Part of a small language model's weights.
Architecture: RMSNorm before each block, no biases in attention or MLP, untied embeddings, normalized queries and keys, capped logits.
Each number is 500 + 40 x the weight over its row's rms, rounded and kept within 0 to 999. Layers, rows and columns count from 0. Numbers have three digits each. The size before them is the row's rms in percent of the matrix's.

# layer 10 attention query, 128x128, rms 0.164, rows 33-63, columns 0-127
083:457531478543468525464599489474426513506447550481455433497460481530532466437500532485424516487499473471531496510559494563484465507467515509570462474442512428520471533498465511577479492461559517511494466488442530565435572497556521547521522470512443481488418434455566512487510509459563547573515473514542502507562556581464433547531473481495472474443527554506547554528466483519502485494447
100:498495446497606476480519508472442426506520541482513505442441489514494497453564548455561540540490508481509414498443498474498451493529534499518533510557489494426534536549504439482438430439564385481507469495503478443473448457528439502518549456452449478527445548484465478573520516465495515492528505464546520452476488502482450548468483479465564479530544474529524498486495446520601555507439
109:492464516577559506445517464478451456406512495482424479455485497510539475486504557469508498543484579467492490546486448527602470494591544500501527537485487481466486459486560477514404437509498517530442474530526466465471500453472537562542451543430441436520482522532534462464501498481497480488540509483536596458490518463417498495536559492487555466543487514442516499466423482572566516496521
107:460580575507505485431455498489538559532561460509475490541529577564473528564444453526485493443497504499513531561532528498470492476473478483446506515471479486527549512537517496483533568610456564468507557491556510543528550536470530457449479536556522530527537523576481478487470450557496466453493541544455428507495504443576603459504525525578457530503499518548520499490497558469441510527499
097:502476482580538468510526525508447441440473534477425496479521465513501503475492569442504537531470525505486434521476467553596547434568548517550535497531491448448474485535488485514426438529484445530473454536481489493491475454471515607472480490472462473478465585496469423494533511473553450508585451489530562507519554493468447489478566514443490526494487454520527542394526510554530491466488
098:474487462567585485474502522462527525461509485444542500479474531471495559474496551501511554526525472469570494585476492448455435449522494490554541521456487506483531475484544448562448505473426497461465489508550475471500520479521477515519516525407509468473439517552525513413515439481489465470520479487490522474568511421404460416533412500495502496527489490575571457504469580573536491484456
107:526513472487490482521504502429537566500511453471421470501501477463519465455463520463547420515527468501475512568479545551528619461495466478504515488572459425502538489530530474505451445492515428501497488547490495503501515450512521483590492510478427458465488561463542505536537523492583520518496459431466502493411471470481531472415533556556528424458487424445543524527523436479563500519512
100:586556507547467525582474497481465494523484489515492519465489582538560476522521459454505418520532506472462482476412500524496579477511429600505484468540489534509584507526515526513436466459500494520463550503530472480475520520457518494541505503460533572433523510556503517485492563409476489500482496497433444524478497520516502511471491487391530532509475515473495506600517489557486618508560
104:438468489474508434547551509477456605503461513441499443460528450520349552542525536513468467527471417494500480510462473500464413533532497473442493487498514518459471491528498542501468488481511430488520548543507522491466477478537518469571495493527568557461519472460517547527553471495438473414557486507496499562549585545510529526508537433522509505465456540466530513528501548548524466465554
103:514473519491570556469486488491502598381502481454446473563492522539448529522499493464531484488499496452469567469491491486411436534542481487509441520542543489509481514484544488459493533454463534479591535565516491451506456475478508478445508487536553456481417486466545534500484453520507458487486495491504537434511549429420441441507450559480514483557527534604480538466522582530482479481501
095:538450517463546518495492536513502466507503591490496546522399362491472422484449543483459577501458500527509536479460493489538500527478456504500564493496520514532506542529416457486537477503524522487601556516490463480450464505488481492507422533466450494501460452496542471447534578423429467488488464450521499532431442518491477550524510557513496503571421447497495524468526540487480472554522
110:504491522537494492552528579471564523491499465526494535536516485431538519420522483549507402513478523498520513514539387492510527398510460501489517484573447458454501516478495561456552505478520514500455424503553490467482537456493504452527596518464434466537519507528524516519471473549470520563520467564444529524486428497550537436428543545515526476497465459508522531564551482474502553492412
112:489503489432496579544502519489535504443474465601545514483506438491470441415532475466560462489497509419463454532524566465533526559597449552521469515516467509532440529505484466531508494541541520523423505511528540475472423533435555561476565422515513483482536513509525463569496501511547494498448501514572525549471529572552497514536488472419483494473521504524538409532526479535508483485515
099:508532504518475523543509545471489563501550474643498457522443445577524491468480491432483502511525525491521477500474480534450570488563447446512519472507451496507560599434486472472504521510553536508480522517495489518524473449508464498479512536538374472461463484488569433484537529478517540469460441499428421473455418538460569490463549499487527539465500442513513499565459488497491524518467
101:397451501514514447504448590496472501478492472510483525501506549518460442511478551481552522486468441518563509500497524468464507493489506547409539547572434498565478450488529509468503503408515535475519535533504499440442503486491497488525524504456472538438446566482475555447532431498463406505579461538525470500513437552558508552511495599525549477518523524504458518453560466556473531512455
064:535528480516486504561517486448491511553450618480454492443470487542586439509422535485439466469490552493444491575532412506515442463540466499490504485486481507497470489477426546504483489498532568499503486580464518522426551439506583629524531473522449490454453490550538531485499503473542479508484495563478538487500518512487452603482475497501514490505555501520556500538459526553506509541489
098:540479500543536488488483488475466436441553459448461493473516465550556508448517525483547524553477584466515486567512414492575430498550523497507562530504479465437467480455523489496403435495484512516518480562542449423500468419515492563535481496473471468491417544572510469501482525473456501537547488486470535497496523427450462485524480486481548452528529532493536532434436508572592503481506
082:515456511432474494425495527570534523563512480501573470537489549458455569445522445545513489466535459559466483511513585477454481539422474530489465500527482493588563581545544486531561556515492491442547530498543475476468451526519469408472485475541547522499479492494491539518524544536434599452547542483423433505559429477528504468526456528518460539502510506528472501478546510481466492492494
085:470567529535493525516466524467475455496493498489368536558548495491550538495465465543467503527600555509481434585499458491587502508509489537477467535500437490503519514532543439427461482510450546489526506475515459450437480542490498545544452464559495483497531560531560486492532535501487471534523503515415539392477451451511479436473486480495483540533498421435481494430479478489537469540502
095:550441509459556496473487468557497523492433463506581535534478542450536488519544504487458532453488497506432471453451558419466442556464471477469542513529511493508538549553464511509529563571529509509484513491529517427519495477546477445449576515478494568549477484522530529470515440502432498476508492499513563465455446535542534539555505471449526500550579567548407487566546506494440524527434
098:494460462498575469497457460457445474492529592378478535482482541556496458502546506497544565530475508432462494518439473471547469449552596527477565535495492458449508437519470467526432470490514483508448506474522412512514501519525539455579493533460447486553459545564510492505564478494447466498437475483486590427492509415538504517448527521494537437517492505508505488469509497482540495491476
117:513525556436422497533473504519555547484456498541568497511509493407480519486443471496471473494544502518486494442503562468392558535498476462540466477536526446528592545503431536468592513501495569511525534527454557533512514510517415462436552494500548564490515479498492506484492466560526532537462498496462466580529529514546575491508447509509458520477522504518453451547556503465445547437454
116:454544521581402524503508539519501523540581475575422525497552554525444553504543442518520484491522532525553487501513471527512461446501493488438487511509490555554504522460507491532525557486486559519532431523546564508563475555510550545484496499608492516481544499534455517489446441494540476482546571574501479509536538448524515500493532506555452535473489438448557467471494534428446482436551
110:427531508565521424494378505458561550531534526569480414494517484478492529490496476551506503521544488566546578546575571526512553484501500485532525490532497548474563514438482483480518482406475493482490430482439522547513510565423457446441508491498515519516510510479515482491471553483581500543546526526509555511507522476463460498502425523488469540457510471448491415538472515434511505513553
110:609484459450572506509502467457479550490455473490552538513498515449478438526467490493510530495495445515508514503470476513457529502464417470432517477455512489461557516467495521488507487537496420485473550508536505484516503428534519500506501614456490476522484475580442536520540529454480481506452462438506463507433544458509546474436445506497538448504459549590493590586496575559513469548446
111:520445538449512463421511491543505533421429553462537468497506520397517491483516513490489482501435541531493475428453487511548558478488515518417466476536495450520446486532511431552496491510490520489550485533497445482532480419493458444494484492433439544451475443537536514526580532544407554493540458471470522507463475473462555521530553421447449491586505493534483494526424518528494519528473
116:419492488448530473494532542465460475493439435590529524551506501557459465534535569548529470504503491534548503576521522429522516401481441565534516511530528487505497485559499530503495502482517462464475519516512462499502425557539472456401556526493474515551426536484543486482444447442517445581462489505542445527519549547533477483491509484553503485503538573503530589479519441540492516448475
098:538456546495524525485561452564525514523507508574496456500605561528447542485469477480477495478504525512506469508530525457514498524512533509463567545493555540530522489515491466477458485448505403561463422581474505477432573524543512441472505467549486520458462545476537500500529560465493479474631533476499454535473519491475505531539470506490542455534463504574534527446553603534469452531536
100:526490440416490556527521529505435513461465476576492542543551462460523539458483510508467511506432555486537455471534424482457570445538449519497583515498519453561436465443505519412501523510499476504497532529443476520522497448476546491483499447493522501471494610531498481499486484561519479461535551498492456517527521559508513479492559528478485539506543487501620509559483453559475393538476
089:501585511504418533494514544531467516473522520538388526483529539605415599531489462475483490509538538459478480498536504501475457475470548492458462543447442447496496459516494429604451479480474536540453450503477521547524468472482512522483514495557569450496507449518539491553516521529428537468539477524451514445555582503528546454531475517507569477468475579473487504520511516449496521508470
101:456475416497508473503498433459483493521491505484517489510416554475484559521518437556501511501513468534493489478462440468537516542530448491468497501560492534496519466526536384530495455463485414447536415498508528447453469482514479497513474557498544459473477403517514472500522481465427601461525473503511362500521462503542488428527461496544457461468432511514495456517511434527491522526438
# layer 10 attention key, 128x128, rms 0.162, rows 33-63, columns 0-127
097:477509502461411466495516494558532502550507468590527559525555517489491550552451455486514490452498440486552522402481504478448510438523526557477462513505453528497532486471507525504540536544470480539485531513427475475549486591471425507536484498561508519514519435522451446515480545531578433452488466502497460495485521485550470441475540560540474518468439511514378476468551454451443449518490
126:509470466493573470446514467454470448445475534479449483435425495530499502476521556456478565567488534476450503485475466517524505454589524535535498541495455450440455415482522500536439398503512486511487492529509431528516479431505477546574502462432488466453494535510507477491555531470494504566517469425540542482562481483428481490497505479467554407526530499486516545511449490519596475557484
130:495455489505566499463473488485437516471406547461478464488461466508502440471529622504445528562481540513481451498487445563510524496491510487511477491498452430434488504509456499521409414467526465499502493499475515503424545414544503537510494489459443465531440561566572488492513536403468508494535482466502529477521500517443515536513512465477527437494566539510537533492482512542585584523472
118:441531550474497513503437471576476532513486487580533459555569450484423548531476453566517427463513470496529497506511555480498498543485524428505485487547543510522491534476489467500555569521448598441520539477525564496528509515500453437471478517530552571491522471440479534478504487513534507460505549539453496523420505529544455471505434457529416512424526485442514489505473514502411572442500
119:530524477574549462456574467501500500505483570482500446463459444507520464524552591459473552541398489480506512448490457492498524442479556500552518525506465430489434467504439497551456454453497487500493458501472451558464495426535483599552451475502456480520452490541498458500531537492539481492498494456502541467492516540441408520507471445487540439523554518456442553481444470521589490524502
080:519504539475561578487487512456490540582528481453494587536462512484521500500470558495483496480459460484468529408522453528433507554454546497579469462532465440476483575498471572528489498488536410562497483549491477544547498483476486464483520456459503507508492504465499532526519454453483544537531494456503488503383446494494583594526498465514556464559472546473495586557556471528536521490497
081:480452514470501478447448423481556479497527482525585516514473566490465514525488554504468498500541518445497481482468468516530531584441530504565576485534486501503437498468448566526551491543489453446533539450514477495491457458434461458529451535437536467498479499538477540481526482604482453526506410466513476540468469467462461509482485536501496493578456522571549444567514541442500461583429
094:441542533551502482539533493475558511516517497493508472510491490462513524490454440478509537493422475459534529562534528517442542415484492515482500487470519478511448449479469522524429523508498458447495509529542523473475476456467487596566395479471448535503481520472532496545544456583469508403506553536553500541440480506498555507458562584531496493531378426557483535456462480515512516451465
087:493455466503518547502459495464505454519447457482548514501460436473546501540494518494502440505527489484494469437447498485424535484508517515438525511534537481464511509512524348483472515566516471482524519455473454389574581537455535412566464482499540515528517424485464517502458588504505494576465541517434568527524510499494549466524493553449503498516539539525430524525456444523496535514503
093:577489522525521558555494522491507475506536444424522544600526474495511485435542518492496472484534449463557476518510484551543540526457489484414471504532567505495509585494507514466520479525520510509458409414499452501443510525494472524402543436514548426510507452465488438491498469398458530516512504514522549556555499538523544536537510495569493550485490494461458470494447438489514533494413
087:552562388492506515536519490494514493568541489453503428512553496560530531492515469436566467515512497506504524535503500457547547514467512457549492514532522456518490558478462521417565461474437467469520518498443554449497501461498500544520513531503476500431479496485475643420494519520508559543457514431496486492527472460513479527480452484524513619497557528560523487490473506521514400555517
091:474548528460468491423467473526507518511532526460545458474478543458495483506377466491499505495511512477477506497450524518540423534470505514432532489507568511551468602511505543475523480475475532434566523522500447527508465603437445457520417506513517462470462508524521502515532454529553504564451509487578528410463495557448477550452468508409521454482514489504515445500469560440509478523557
083:524481429551505526483511462498477410508502589452491483493513453449475494459541522541514556506519487441542632510457476489435429518449436416497478489496558521496546465491567513430466508490528421524524515486480509458527470444550490523514466568499511528564518524542500498484557445462443427484517543519530466439509528507442441537515557495493434512433481452457471451462460523492507536501486
087:503606405452506468499491482513548467561469491486525518513546603460438455523503523458507501521513464476555469494527512591476480537531462499519562522486465469519438515493451501462532482491450526482507540573504469450490504490468496598561453502516453475417470573575452546458535441553473462543490512501518509534577502513472448569483485565526452551527470470431471488508523534527507444509487
095:445521493553513521520534508526514526538540520421580466504428512498491469452483484488464463465579498424436524564473504472451465550463580428555418544584485480466461530509549535444456472498473519479471479479476530512566528566518509486514500497467564432526501479451507533448508513437499515529529552563565575520470489472512465470487473504446514563533506514516513516543451504494493428527600
129:502515555484466479483488477584563519579544484549533536565498471458496544529468429544531445416539441498509552438536476509446505509499479480474497440494555574493521530474495499478598587535479472517487497459514595473525471557434435493467486511518544529478548469504474501497455455542479510455433532509528503521462493515542531516494498511530436547496452482528439429499546498423398515486512
128:473452486484567495462523509445457492464423541471489516475446457503503436453527585486408541539459542508501467448524490561481514509487582517549489474451421458453459468522482513522445416460558481491473459498477470544516534487538499500524550478484463414536441536591539438547496549433527508506502471454496487475530492534474497506523555458457558437528548542546498544528497456536572541514470
084:479538507512471507566482487474561503563568508462482548527517508507435502523481443517538531451526509456534504515485571427472422470462587456522483495522480520520583451491514515479472524547529485527463406448499545474537474518509459447525590539470486440479522527513467465560427503443543499512466529570580430446461506486525536553505521477535497523594520502550486527527429478447448480499552
080:499514498553580496474494458487510481434478535538506445452458435545472529536529522500430480524467510481462573532533440497485524421570485483525496464510500483447480518509423562572528471524462498468493504535445483487518525417566466528512413478455527481531457581530500553504510434527554517543511551406498487494466411504430525525536529524489507481517502490503564517540463538557566591506522
087:541527550514489536563455535509481617539556468502556487489522544525511580476507386499573535443495454454547519508528501540524394520505533482492408538442535479570489524445522564449499521463518534492473549499481521493466500556475489510503551596496489528466505424420530516494485504475457520528423513545540541481542539536531454535461480519582487496490522491532498499489522478500442509473517
078:478418496479543537490461469472446553451518433523548453480403514503513529489515505514445520540494508542457452437471520556456542519505466476589486472467515457474470520533573595470460451473517442485495517461467491493515526486536426493561525510399541490503435508494484521487487574516480545513508512472516561553529422429449567520544438471523561441534516499494552527560493481521553518539491
135:527490555518424489521515466533540553557613474568537513552540527458496499465496438503536481424536479502481502484462537465438455559485455513500518497500569537539551510506542517473574589554501468481504524504498510501537477533459500434432578537589505523452535448460492487512469464523475485461455487561466527479442549487531502452504494526493490539508438500516426439553512506433426431526477
111:421536501513512527540468457537502517562548501504564528496494497492505525572507408537509457463512437527506524498473559476481532541496526447466491442549535545524517538517468484492537552499460535499487489407541560439578484578407494469469448526529539501477549459436438502511505470535455487452474522592500449504459479499548451518543468497516424562459468514488492503547508522418397516496518
082:521462545470463499502620481440505544523514506536433549555525534566490473508423545415521498500499524472464444453446438420564485496518470416479567483467496481427523479538450520569530558608451502512531513575513525515502468426568516501523495499465499499482543487441460518510495425557518512500515444532504503458451464483499535454558537527484509532479512499481501518431477530468522498476464
097:530507477463539516507403497493521516565528429461554499440450502507526535495482523536572471499531457452487527418514545553506505653451488497567541515513479565549428494506469433517485500503484512530511554480498467547522487508371525462442471478475502535477509439427538560464482485547503522561482532509476510484494471531493519569476459458581488528519498484538545478502561522504500448527474
085:544462475532512453502534457524521513528483528540520487466529445493500462506540446478505552461595444501463455526431514481489449593517480533453559454535479426535488562489512523489415490447530485526536523460467483559434511507519515523461548482524478444488488468538453473532535463428399498530395517494442450592516457514481501511440515539554530511454428514455523503482458476441519515463541
097:441510494447488431569536498530451511502498479361531506470472513509531470540479477527451463448501440478447561481506469523445446540534488489493471546539450560543477521508523470430539475540522473433514475561498508503511499445517487483534470499470476516559507448470490521473564515586574522520576566474518588547501521513436441463514446485574509518476437451528484501472564554462530466503530
091:521489499578513485534455415484519523522526474476454541502503561506513511429528530451489512468478434485509504521422581499525552455412514436573547506460526450545525529464473470489522514442525500486461515472429547462495511495450456524511474558454530450502508527477387518486481528541487465492485471534480536471565470599515415533437466481569441515499542553565518560518479476458510503554502
094:546528585522527466521523408577537464487538476446495503454484451377515469480528511524465432457534457505415564463519562538492447510477417464536451503521445477430443513539481502510526426451509532508513504505540512502498530521502537545468462433483492523565505476461497457551559566446507443579501465539479514453529538487487549531503506462488525542468488495498457531504465516490512500557586
086:424462501588503512493462501494468478533484523575549472544495455489484534508535534533520482528447504540544447421461549539436519520510429551464548467535456521514527472565494470487490494512527458499480489533510499520531527504572437531529523465486487381473496529465438486530495502536530463457402639502446509502585491500489506460501503555519405459473477442511537496552504490495488516469436
090:512501547512514504555433467491523498493536495432469540484455464572398486505535455524544537456523589483430503500492540521434414521521567493461464490452479528489468505434470468429515491439555536515468477516466482504522560504542503419456535492573501432474483504513472538501497474570497501535427473553456505492445543460487569455471543499540564525525422578472542433490481511492529520466518
# layer 10 attention value, 128x128, rms 0.114, rows 32-55, columns 0-127
094:539492460544490503526514601509481455535492461547452522500502484611588514468509461503493540467506451467451540521530459521492536526427502505464444535543531608523555521539530502518459477533519538545385470436528514551511574539533501480467554458509490480547476535488485497492434503411561521466470492491525524537461469518512389507476521486528526459491524535492561509433484478511503441473549
095:507465554522520465446558443462479503537444544531461523538532470451506493421500465528521533420473495469519485456506538523441537471479476530500416570484455488476493499531542491491498501494598468469407506479508497497543551474527459489415616469506517492531527551540548398532451529436548573469521490490472521462453567486524445427512494505505528498503547473489483577519535445520491521516450
085:518526549509555457449539511460522466497538423448506409481488538485443456431431482530481520448444475511566496494497524589502586539501518454508424503481457461491522526514465451508488507488504451585491523540490576519512554464408444480478593454516549495509439455470517497541482510477491494459490459485537579474502504543511544494491474499468515422476473543522474472548486426486513595517535
112:503506426492502586470481519573401479521434514541513541499509482649523534536473491469497532500563528473500541593536471481467459484517545527545533496537556549535489505505501552486490502493507476512519477413523440521510497537518576488490463459450551474462482561485452602479494430491489553521409530514512507534491518491513511535421440539498473457504534543540518524457472549530519513453526
108:522498399513463463525455530458554507512512399441536547474422557511579579394521462512487530518524477628509491460485482523516482488500472509442470454516508527491563463515488587467508486477479498454438510463535508453468510462493494550475538574522527519515520520426537513514483512443450462495462471526579513465513493520474507538519490495535491453497512486565471532551418455576498471523483
087:462526541531503500462563541432470475489481472494491491495511512472492458498452449579449497413535481444495474485457548588488548456453523536522416566482530520503551405482428480479501496552602487480375499470515518531518534511518487490427573472483523488493519464484498455491433522435559489528504478479541515468484534542509447469493474517494511486524470561474493556509436447477532580523446
123:397504451503464579507506490502407503482481528533451538539510486535518494424530499473528521476487563511473483569477502432494460540550460468538523487493523537478501499432451543513499522458531462440536530466464500429452504498518548458505495551426514524516474532524435517511545481506387546569443556492522481530502562472438423478470473444516478561552552469565484539557446469548500452508489
100:484541514522480476520479539494489468511455445534504540385488480444498523555587533518464522516545428409499526524518462494538518523490452544561503473482505537533497465501514428538542519557511529500441463443426492498552564475491475539446514536444499477477538461484496455522522482511485479586496546498451533484536489539479400429550515589549464501539527512475501553549530459478502395530553
098:498501477535505515420498471547565499533493511571464458494589456476416530483505514433517470530517553471506492490456512501467506488486524547572534475523529476515464530544453483535514512528502586501581598557452507510507542427511483538515511470480492477499540551522462557488544465516463448525546469530443492515517571446482529496498471456434483528520549489443600446476589500468497426560568
092:511490492494493559479477513505485501406421513525479517455516570398497414494512505509500509525492461500515519517474517512596513617523578464546555502555475501524538381417513495522525507510488512501472503493435488493417415536510502474454491534495498499452514527492562559507443440514506503503536527493458471486451525472520459480540446498578476516568480494590538507450500558508494445494512
086:552529557470514502468570542460502471537491474461548510427481534424485511493478523433528458510550492494510490516492497509517474455490519533502547523521536451526567494520609549503529482491452470502481545489475484528506439452500523521453542505527493545504448441450513476482466458527498433448382561548434547566480427584540541523530496596512485476529504518560489481567464553570514454467463
097:546451518478443622506527562470421518564521477523482507548502500513549440513558477563469433438458540469439444535486518483522541426482505454481459561508462473451552469454513516496482527502598490513389501525502490483481492525550489490492603431506430487520485557472525458462484496433525538521509546484529536466482556507501540544480442524521495504471521488451473561476544536490498542505463
105:498507516490547464455525495475543501539525461553472524459532436566517526502507487431557601510485488491440533489509448483491496437515499516605518490518441504498512482529493526625464511465427576557552524497494493557472522463431493545442453447476557436502489581510488544566476434524558488544419477512536490490527543495497512554574581544481493463499511495498514525548522483502489476471453
095:517472507551468548421514485530474525479438551564581590514496415519516527535544525550466476538414525516575474439551483524503451463537519457452500485573488477493501537415490517444457529464497520526553532403486502464567451488487479504511540476494512462505535553469478558485487526469497571450468512489482511505414542476463484537535437536494501540436466498409459537500519488509481475438469
107:423535525482472491454487512488537507451558550487466607542450524497480485602460502487508463513436537501487474495524480478476508454538466488493459495491469461466485496505485565550463492436503498528577428569557512496508477504433449547519424490506528478497507517549402519520602472540536501559507486488528455517434537564514562506523605474480528525487430445452470490497499470468484536454441
093:520535503524483480445470461465475557463472487523486532478513526465486469463488507481532461496527507481574481486472497498469451427520527516463521539467473584448517449478547483528501504515511475480471493478520469451472482434504566456514439499457560508439536562457500446463502494456604514508401557533519435569581496559496530397453444530515486533514489407468571499484485601496507550457526
099:559395481514502508393476520531460534549482554504558489532537446530452463515522554570508487440484495486506426449521498493482466473441506477442526535504539442480491560523509556459457519497576461559545488461459483518585526471492490405496576398487528473503527501543450557524504483471452566449451481474468534467468483476514524535471505528549506481507572493546511531421491457475486503480484
106:551470536500476602510560552537408483521415508503510557541473535494541471453502499453474467437459560507424410544455493462493538529511458553490480478525540484480550536450528501464476513575541477500494496494541515501456496550585435446525577480479438472531445519517483551470523517448548552556525557463500502520503493520549557467462516414458488491540515563576489539501523472522484490495489
108:504538457513448437505490497503592452439511474477466533463462531473480532590468562461453495520467506497522477438491424493446485468480408540441495464559496553452483477556558537528472532494532507521500551505545535435521559452474485530532499566515491479528509489471463443543565476464525532542496547459447501512546490496512463380503533427521520510458446498407529470491564464475486476486561
109:520482483543474531505518532497441483478440500458456560533488483503421453565412532489505509506475581470499466502403494454481475512499557549468501514569436506478450466461548378508509495490462485522565519495552440502498463525450542472462447499470473497495549507550524471487470515527562565427536462546423467610467465493575511465499486496474487500462557464447502555473553502467504503488473
107:480523457488521561488521587473595470469588511538461445443393414578561528493597436603489486517533453490505587502469504472517530516437573494509532492501502539504478479500513484515508500467496544409465524478545487500451501501491544548532480537540498566519470496463532514452497468482435523429459543505465520544479503508505497533570480517536525486519471481443514467533508543503516538508555
094:442554516475546521466548454555565478503409537591503510516500473497472514522469499477538511527527511521506506444551577452472518522486453543564533498503552436590476575532505471495501505536489508515495616525465438489525470501455469533506536425482525516595532524494480499468449509509491525472492461517423424507515512418452552473526456450409533546508537520496489523487577521452506500547514
110:539568561514498384532484542461536449477460515510462465537499521459487558503466516509528528514534448494480475538510518533503532515494473456526457528476503478502515544539575499483500528599493538507526369554484523526485502500455457582546536473482504557536540500567521454526418517471495512523523520517486487564475490510452491445470543427438508467443530490370485500418472443486503484495548
117:517465485468511565510531438529505532462490409473454471545544502528465486499519482491523540526564495508398465529531444428480508539537441493538523535582549438510519549506578576513472503555536471511486501528471491430494471525481473484513523423463538462456477520483530513524474390513485573504475511456490499517509480435474539540504490452541484544532575532599548479424505521552479443537459
# layer 10 attention output (transposed), 128x128, rms 0.118, rows 32-54, columns 0-127
101:505475484559507492504543497510515506530444516479426500557498449470584538490477452544522480521534542505441535495529543538460529435505513501516501452476494485491562506522468551498535592435572454538480486485508462520519460449443510473543506506512518433486523472539563452494489525513508450574465464554411486461503527428529584541430548526515495543432488493391466452594535486472471452479544
104:459474535550490482511526518544570593526438498554463478548507465526555496445514479528506503451503561526517565524533496546481456448534530522524488402498486436481519485515442511467560511497636491502451466448530477500564436503495551550541555518561481482576482476492441497550546508506498486540521430493438440456477489515544479521543562504522452536491457437484491462534500480418552477515517
087:419536549577519448537494482480483562482523423531490488588446453545511563537577456499528497559492538491536613457455495504429495459523503479519484444513477489417544502515464511464525527530570553486450495417523547522526465453528515545548532466537524502511491516465416495487463523449459531448462456524435450510506474490495488519450487487516443501474463476495537502562451471421500508551533
111:484489424519436561478508542498474491427443515520525499497519478435516475488439531501528470509526540476429430500541486485471513514524443502561562510462480463580460474490541545419535545451559469573450459486480490479458488468471459442452517497461509483473499495521546466545471544509547488514462560541475586471513590442468501501505474519475498518494545538402522542527543515586464458413553
114:533525501483583511546449494491510454534541526461463487540525510496564561572454513543478458484559493547519449468533444470489521508499480511476524415505507533498547513531506539601523484529463554460530469510476504507473421500417436484564560439497454435456571543495510509531443459526458504498508502537521474455459507491526469471425391532501555472420509470488576482514510497534528588525473
101:452499538578467482530526493545534613524463449547473504533511446481532511446470473542514481534518543512531595471479502567462490440519488507517480429507486439440542516528437489449560534517589506519451471451498501529560431495442523498510543540522484496562487448487462516568524549543512497516504472527443451502449517461516514535471548465539476572443499441493521499599453462412520492495502
121:535526455457450555498506554473560562461513470525469483518556551444516496463467526471500436410484533489489469544628508504505530503515496519557565408489466529657444491544482560502526486488525515519421496510452480477542520522515507541475555497504470523511502509507494535578576526563553495470484446515545573481531549516486423472534468473473498550485525488466521466500525486531477477477504
100:509539515512445414467450516447516475539477462499519504436483526487500486528402515557500500496475446481478529455512476575520566484491583509486469527517552500511506441503498531593511485495478510476478447521478449429462518527424525492478490552555574491491495522463648493531501480525498501507472547477564453553508572492492445490423556470605482542500496514564514566508455503533514468519496
100:501586465419570523461477509486480447502572516543510482410512551538434422526537510553499552495530417485451485514548508470513516511525552499494470600547544522555414441490483498508428422493527468490537521551570495432511507487531456547462469440512536540476498538496444533497520505455532516472522554458587556556509502456512453483484497517490458505502480580560503498474512508505502467497542
091:620605534486508482407505448489527554475491486475495524426544547460520491460450472539486487481520503541534459502513515491530530529574498534471536503500496514475510495481571449602458513509502484495492499543502514493416570534478503506439511444462510408477470507485560509499497541511519582451580517487520540462540526510466495465480557456468535512574510507554549484462430534538412534462509
090:528513526478460514459527487525457426533494492535587513437468506494484578548466520520458393503479482442493484498408425512479484476501443533506516530477579443435506504478499469542462537477452505508494504512458496495427497516518536505589575457545485473433476596482491412466489487514490572447551543558526552470547468486504468462495538585489528486459535519502561507461490505501556532463466
108:485465479579431491579559493563549608469496479501464535538504443503567497440512475528505469469535531481493493534538513516513435416538467486506484420483474420481473522470509486486536564511549515500486478484486499530553533495471508493473577501552441515571465465491421471555511525532513494573487447500429461465461493512504532486489559467516495590477512442466452407546490480451553467496547
110:409558486500518509472473535465489393516416498491528436539531475538520457470525495503524505453514485473454512515518518519542516554497484498585525529534555519558525480505469517616435539498470519457495427508477479469530496421446472511487469493581548491409456538508477450496524425415499479493502570521596522475475543480481508518502532518480487447546506554441499534507516488510414500456543
100:505509454493491485512470500498538501430474482540537503491465446500566464489458505439467576437502523547473473458575526478584424541509471450423477550510580514529423522498502511452523452479563522496537531505463483461480538501503474497432490556523458437546532485505523494555409475463511487526458491467508566455477494507515436526471458472451420477468531491526453447413512544555577550461551
112:406471480525513560515446547475505497484444494477493554549529476539495437493520491372507618503508479467529518542475539529536420540491459457497486556550496543518550543493432483521446470499426523514539494466534508509568550488543453507455412563499461505481485525487472512506544469509471470533444511475544469616429466555483494529525483499444513495537553462518466487437484489530474500493458
095:515466468478413493490424520566509536547440532530516482463573521435501517454436498509511485472463477522540497521482464460514440466535485488568515478507502501484533486425586520521497469520502469550450458509477446524528470510512565515490531478521525456511572503473500524452587590543504489437556590544523492457519493432524511462566493516534527460530548536445494448428480549417416501455516
103:488464470580426498540520459552440562438463487553492489558512453536521469463542518478536496429559554504438538512552547526518432516514482493457472430519486414571463532489508514410547545459594516533453455478541507504507485458532526498509535546498517487558488454486492501515475521530478516502492413491435465449554481463536438513552483485536414535480494446468494453500528463472578474483521
110:488506521531475516561559566518540579475512469503446576531513449481561525533529500486523528467515532459473482513489519546470500436519465451503502415505454488550488551528466519451549538491527480533434494488535557494519499537532510540494534472475427530527422453473437493549489541491562502592506422469471495442532484547500516483468535485479469577463535418427523404481526469482602465468530
110:489515485504511494577434509458509472550491442474422529529461522515510465562476482467506642453498427498480523506504508523410458499499571448434476563574496546484567436513501508561497437480517529543558511518523496550485529532528495509442460542426512520517539579477555542487515488550480452522506523475555438494479509512552511526431495535526505507473511490497481474429524505432463502592508
113:505495539478528543454520535559489513494423517439549580399478493466442435479487476484495583438452486473537493494486457528504454515481555468552489565501480475501506525442494479458539480484458478511548508505530556462491543498547502531528478529498479517560545501489483385472519592487509492503562508527503563421525423505526558493567532495466531481514516545493464501460491528561360473485513
105:578499480500534520466530489431536485519513469537506465457448517498550519539414470516512433557470472480445477483499585414473529463496506509457543533475534539460510446441527493549467512520465505499613565502460462448484525506415482448484519556511591502425523500551494429490458470531509519508538556539432529506375505469510498520458505541514525484501473514536543476540503551534444514511461
098:490561495449565549441504482474544477449542494560557428412485526500442437542483514538476577503526477490490497519432533453512494526457498569486489601473542522602459447520492501469508464500538477437523509522550512422562484512535483577455527470525479523502487544514490515537501456408472516487501512460539574509477496517512541482506562525472467492511460536543518534433588506536547482450453
110:449506535518524492464500523512499433572526477501506499425494500496505524572497492507445500566437491473488524572473477521476504471463539517490437584500521539443571504487493557491496494482497552427549446528642465504576484456569500515529458468497495504569543495460540525472512486432434415500494513474435427584491505467478506517477563464480502534485488588512491466559535505483466556487507